python train.py --n_layer=12 --n_kv_head=4 --norm="layernorm" --norm_place="pre" --positions="alibi" --tie_embeddings=true --parallel_block=false --init_std_o=0.00287 --lr_head=0.00585 --grad_clip=1.0 --warmup_steps=532 --schedule="wsd" --final_lr_fraction=0.05
Each number is 128 + 24 x the weight over the matrix's rms, rounded and kept within 0 to 255. Layers, rows and columns count from 0. Numbers have three digits each.

# down: layer 2 MLP down (transposed), 2048x512, rms 0.0443, rows 783-829, columns 128-191
# up: layer 2 MLP up, 2048x512, rms 0.0493, rows 784-829, columns 128-191
down783:096099096141105125135124101100132124149138134135108102103112117123114134139151112113125093145128120100128142104131125118126148165162155168126128103137135131083178101103136138131134153117121096
up784:084136154132144160131118168128135129140171124138147199155154117135135121124120094119134149130176135141129112107125101116149079085106146123092149144126121122140157115141163140131113128134146134
down784:127126110133132110094173132136099088126142104147116101113139093124105167162136083133131145142110140167135165122151135119130119124173128134110081082098120140126095130149093151131127127125129114
up785:130181144101088142117147055085171136144131113082116117134155158145125133159137133106084158134116153154123114105152102162129117098108157126127134142122106122128080139113175111128143124125104128
down785:127119103180129092152159111123133177125093163147096158111108096117095131185177138128154106144157092121111124158119141104097128121129181102114153133141117072170141151107145111164139109113146184
up786:132153102131116115116122101144115092106161137158163163127091102147167141097163121129131158127146127128143143139162109117177105106124138164098118114143127128152125066108113159128128113109138113
down786:102121148126131112095138118157115119120149127135139112124118125158154155131136139129161185143111121107138115113113104109134119089171128133151157065118155149175110112114151127147156122145145131
up787:133151125111079118118160077147146134137120127127168144144135113133070127140112184138095125115089161163131143150136103105099126114122133141145129127110116115157115147118163133129151117153134147
down787:126132115138145142112102142115167157117149137123119119103150120151170078100124082139156134119127109110134125122142152113116121146123140126121132095149164148113137110134088128140121149103109131
up788:163149122106117119074130112126095166111169138141139098154122137139162138132178145167098105079149149120099154105125113131154085122118142103152134089140067193143137148122098164127112130155133114
down788:122109137106119135163118144143108132111123121112126116122122134126100131132140172075131108164117123137125125150115142173160109142130104110102149135113144134098156136130143112150117136110139139
up789:107127113090148114174124143138123134118115128146136130148116118143125110126103153110147119134114128146173125138182158110101145144113120157153183130106125137108133133126154114128118108113147117
down789:108147158130126156091140127130130179154130118117095135104162123125154138111102142146128108098147114119139136095114102131144136129148140147110130098148153111111132085119123103168137133133117169
up790:107123093100110135134077134141092132148118077134174133114145108115119095109113172098122093157080147114111088146123113121136141141116122164166166115134088122149177136093174098134080115122131091
down790:140177108068163119176135135158129125113119070120133149155071121168115111107099138133128139116134121093127145144095158105161165143121090156137183169118104110145119096126177103124158086155140080
up791:139122125110087160147090133147145130148157149090119146155121122144102099112124143099099155112126162102108125123138120132148122100113135127134116086130153145122141139124131091120123150121092102
down791:131105124133117150169136107082164113110086168126123133109146139125087138080118133102098102072134122153108148132142181125112097143131082112118131084129133154156128133146133091122160148142122110
up792:113107154128106141179132122156156111127143126091107145144132120161138108110113111115126070115160192100088132106147088157137124144089137152186146111097132135137196114075160095052143095071103122
down792:126093122104146166112171132104151156143107141092172098145135120098132139105159153103104111144072137126106111093121144143137113144105106122151134150133124115109108137119113125106158133116085123
up793:146136159148107135141127100117150129149167132124128134145125136125139091129110146146128131169141088104129086086143125109082126144119129105121125140087112106125124103139154160123149128132161096
down793:146131129148140131133111130168120104137077148135077155149109134174134147114153134118126107108122168092144161104109141136153162089156118126147145119108130142088136114155154119150128145129112137
up794:135128111115121147169155163160166143173176131130116154164126161119143124126154120139132132143134162122089110162108079106104125157120117160141127095069083163146130100167143159128133127136083136
down794:102113119159107116121157154127099138128113121136120105116140144097100149104121111141120111106118116158123125110140147165125150150100135126127112143128131090088158106146133114125157095129154067
up795:138143144122108142117146135103115148113100129118105127122093118158119120166120128124139146127126137114111115139150114178108146136097100158087172170154073172129127149143136122091140137065124096
down795:127120132098047126136140099137102134120098132195078128156112122123109129163044114109146124134096134188120117125183115123131113107137135179155129176096127083177131133166158155094080159133140094
up796:100138148094138129128170140122131143136143108163128147144148093133111108111091144192124157130084138174112124132143132092078110112121121142128116100090097150148153115142117125135092133131082111
down796:128152133142139137118152190131126144174141143119126113147116132087148098116133136138155142136114106157149131125117150118073143128146159142119155101103111107097137133151135175102115142112112140
up797:135096145157164139125105130179114100121144094131117126133125091138134092158130118143143129083109119135164125133105127122146045124142107134144083100145145133140143134115111130144064146129137120
down797:153103166135117147162131091192095141103129131127124154126109118131117149119128130103073113127109140128131073128146113167118125088134139137090158127157150094128128136136089101131140122176131154
up798:108148107061129144127153115137145159112128141086170146167142176138142074162131153131097140168121146141140123150135121082150108125059088143105115091108082177126105158137142146088104126153137116
down798:117130107122173145124109134147142154112097139135103102109159118112095167150137168140131114108147119153116143115163152113110123101083128132136161138139138091103154152119119137135132119101155118
up799:121156140120134132115137114136150092137151139130095153134128107110101135158109121142170102090131193122093134121149122084118135139121116147104108112151098109178116160134114167094132146095116131
down799:107087123120117131154135147168166162124156171111136127111108125154120135098157118162119086113138115109129154103150126114121145126110119133143113126127144125121145129134113122131114121171145131
up800:110128136118113152126097121142133149151120129167153163123123134147144101119111106142150123093095141128137072121111113102154091178108138120099135129192119110141145147130163131125119131131100133
down800:155116180144130062110108085108074141079103140146084111110117152118160130114117099116108113065161134137109143111144139109154142153150068158099164125108137113144160140160137127160118131121130133
up801:118150164136102117143108111128111151088168136115106159133107099151148098117132141173081121145123154145120108096139126169097124099124130136115106119133066121120102119158096160118133135122158125
down801:145097143114146128111156147103138120118120120132126117130122131095145134147116121088138147140168133120150117119106138142109143116113152137129159148109160138145108124118118085123098137116135160
up802:121176093093106138134140163113091119095160138084148142131082085137151100140132125133111154097152130168138098156139081176091109144107112165136126136138128177150144082080150141113080107124104107
down802:091136113127123135116133144118125151125136131125142096086144121136135133093141103133109101113125133123133107132148127129124125111140115127126145121122125143124083106178126164128129095157114109
up803:108128136139117148071087143130134082136116126137130135113097114091164132122116125119112128107131133140152103139135087178134105125103159131134130114131118142135117118110104138148120122150119125
down803:135144146124121119089199118105124089121131144099160088085116125128150118133091110114100124084175142107118113113107123061125135163150115116170119117125132133120145143121169091131135126107150136
up804:072126133133122143159087138114102178082110124145147131127148098102143072108145126105127114143163106112104111126141128130121078121090145118110162094154119094130156125111194140083166144115142119
down804:087143113162157134098115128154115134214121138143083107111134111138159143118135124137127087118145092142155152111075126088115154133116156174113111122154126097119129106119129133159127151136102134
up805:118172161138117113149133136106153140087096161118160126163124172124163117081110168125106091109152172136116131117112121130102125113137129143153168123119068164152119133142125093117129101159096133
down805:142102138130156136136117138146122082112117092114129147146173130100136136137118118159170116150149146084133111111131166115089160119111116162140191124140146147113120160106108108086140162091154150
up806:144129122118132191162153128149133138135174134116139156196114138105078155118081140107099098108146132053172109093131111111064109134103091102104158141120104120175127124171162117133136114149165096
down806:135100126122136127153120171116124121140147133130155150167112150127120091128166131062136141150122157113131143089113124137148145153144104117117174133140116101123134109112150169156150153146116162
up807:095153154120099109151121175137098093081149127148129088167140100140164118141116135173108168154135128122095126112127152142135086103129151093131122110097104113132160111128145113137113157147148119
down807:122155083103116101192145110148126135105120164075165161130140175125113146133118135131184116129086115077163120098153130133139094128147093099124107133136173085119160138124088100122133120117152145
up808:148146123103123132179152174127101146089156139082125153113134146137098106138125159141102128107158138119117100131139150116165122132116097177142104159105102150098128109113133143095148129066105118
down808:097149102129097133165088080119150136156162120135102124118130127103153125143073150148110112136120154089107134112187139118139064099151124105151118117122124085110122127122162168171111130154152163
up809:129162149163115109122109125107155145075141117152129153140128129187115117165090143127120119168135107104122128130149134135097104101088113143151124112101115117149117163141134145122121120149158116
down809:094108115138113135136170106159102112113112122138159094081120107087163148144124149131115124124141131128130179144130151113148122095154078139127108119171155134118103130103125109127149106104142105
up810:091132128084089145135142118109120124111148174144125123082152176127137115149129135132120115118108186164125120142111105121162093134136122141163106069127129124159085128125149124100106140124132135
down810:152121128122124149104103117150141133122147162133109112148150182088113140113143149114090129135151104126126158121125130098120126148158164152100140127136148149127097132127127104084141132118082143
up811:105128127152116131128114134127150137119092139127131134155088127166119139119102143181144136131131122154114140145134135119167092160096058139159131115123083164128140120164135121119120107133137068
down811:144139114138096153143139158155104135166184127113074125120139156099134137133147081135136098102139145091118139152118142138118136165100126088171143129127131159148150083152125171131127109123156134
up812:160119114111106151143140129150144118131141095119124135116147146110110125091146158133113126105105125107158139099123135139131120088111107157140128162133116155135115146179122138104163150077097119
down812:114122153125117113114115141141096135143142147091120144178165147182131156114133096109144107125123171147118107106111155091135133100167107122127128057105122146131126131142170124106140120152143162
up813:123101128081148121148110162128146086100143095094153096145136133138125124149162140115138110135121139100147127122133156143096108114114178153095151101118132151169117087138137137084078119118140122
down813:105130107157103120083139146141120160110129118130137108094119138123156120167154133108118123113150129108151151120105149143132154081165099145139130120109124131129120128136100139119141118127148122
up814:152135120125103148136113131139040119115132106081117100146130166140079101124166180139107119139149143106156139107142127159128134129160110097082154079117103088121136087125128183087102127122150093
down814:123144160148124109135087093150095131174139133146171116146108124128185125177132078131147134164121097138103120103127130121101123118154126126162154166158110160137150141133134128123095130138102144
up815:081161103129121157158143125099106141113159128135138121136070136149111147178089133107118115100176107149106118160155119164107097153099113165097102069130131089124171146156152124098111132137114088
down815:173155138104116118140139174156095113127156090130085087134138120154075122104153152069099135173146123181144121114122177128119092106133090122117117120117147201124103113177147145126129138149164082
up816:166131096094109122137133117152183112139145098143097112158115114151068119104126116138114091138153129116132116124116117135147149184133159149160140114118134152174146106119158150119094102096165134
down816:115148135154145150144175104125138135138142135155108107129136117138146125141126156131121131103156179175130140161123157107159130117152146113105092129162137152117129151135164140195127105137127129
up817:107153179095120118113127116136154093123143105093112114185117117143117108099134128183111136094132108128116101148163101134111089094088127144193134159132093121117103089145126085103146120111111126
down817:153097117163148133121116139096134117113090090134106065117133123109177151123183140114110186137102115138146160121096133131093125111123126070110129136143177088102119148116151149188139144144096140
up818:099169127100120149148118150129123066120106129108105149103103142188137113120138129183118098094138134123116122119106127155113110119137133117117129098122113145146143142136178127135105129153131126
down818:155124148116145151138169130129116156127108140091128127120170139083165117168107151113130159156122100161128166125153123127112169175133106155113123083095110096119120073131126138165136162096177108
up819:138108148080084144118125127132086175177158106102137183150077164148117133140139156164136136104109125083176145119115120108090127163102157177104150166113099175144155123131158156095126135101121133
down819:127136120129098119134123128111100117120139125137095132118103143150115136114160162142130137141149084121096144133097171134126157128126142159146127147116152155111147096111121081125089164097138099
up820:110137114130123126147119119101141188107162127144128142130115115147132097079158114111100116124157107113105093148126158123092120132120147137066123162126129133118117146096176147124120108137117123
down820:142125131140107112126100078145149130109093172172108104127129148153130130094156089098136053111103113054110163087122150077124125105139118133098144150161130088120127119119157114172149148149158150
up821:111115097073150120132133155158123123162124117136139135141118146117148128134118112130170129104105149147142093112123141104106120151130123112117124149129143174133152116074117143135120116106114092
down821:118123137124142122159124129139131111105163113125133107117119126182124138113144083118149143111129128149111117151061126104144123144134099151157132106123143098091122128125072141101152147093092123
up822:149153124144158129121109122114140093107168141155147126163088073131116102126133134137113112144126186141140085080117149123090102122140125124127138179088097149136125139171144214113118131087135101
down822:139123181112141152095112113105127151155111103160155122120129122119150127163108149138143112156157094121168103122115141126122142142119185096107160126149138131140167128107136174166140149137111139
up823:144096144122152138137115131090099097116148087139116100146104147155138087118122117129123105111147126101164139145130118121127114151128124127137101155163118149143098124132154117121083157079147110
down823:134156106099141111175161123160091096091145107118146123136114096156144135107134141160169148120130149162118120130103114136091104150110143108130136078114136102129126108136167145159110116161105098
up824:119110119140099151143129127124123125139098125096124092101142137128177082093081136126108135138107119144138140098126124129140160140051117176138118140108138118116146146108137118136153120103101141
down824:117159160122127091110125147114142159128148106117115126114136116109111170149177096125133128122143155122073146169109142163149105113127117128144143117110129139123141114152111130115160143125086125
up825:106126102124116103118082119108105151119154046162121110155128123123128133150119106135125121174154114095082113117149127165131106127101107116141129120076110101131157149156094129125135140145111107
down825:094110125113133130129130123160119129111147126100129120114138174158185157149106080127109089140123125167132126132183123099158146122166073138149120156092102154121116095145117147044108123118090171
up826:151127104134073161128073139117123164142176134118143124128119128179106179182088144127127153154129133119158129132151124172144108090113089126133093116103106131139113131144148141152120076099160107
down826:154184126099087131142119141144122110114167113101120134139106135143135161134085137102120119109091169136090109156145146123140118110106132148113154135111120129140135116138145155195137102136205115
up827:140130127108142109144133114105140123084129088143152118114145118125132120116132153131107158143117124149131152122159129142101090122132099151127098106087115126201120145120144167110122141127108104
down827:116093149136103109127113132161102138171086112133087148145167165140147080154163110111123111086176112137107132108093131117164153136140163134106145096097127106118132166141147133148139179133133153
up828:098144139132132144137124089137118142133146138141109121141126135153112154138087131183138144125119119127116152149136100125135096145095100141140176087175079115103128138121138129087129106125124135
down828:163087086121085148148079089122099159082146080109147126157121142160076148156139118126138175114114134121115169156149135168090079124114064149109117146147121133130078113136118090157092146173137137
up829:116137133057106128135109137115159089122134140125144071189102173139110140143149146106087128123106105139140089121137129170119098182119107126173155117121089153151140118173147147092107102084075097
down829:114144141189116085092159146153152101154184122158124129132118066150135061112149148123132114162096130136142118127160136134067146129125135128105174175141166158136128124179084138098165108134117128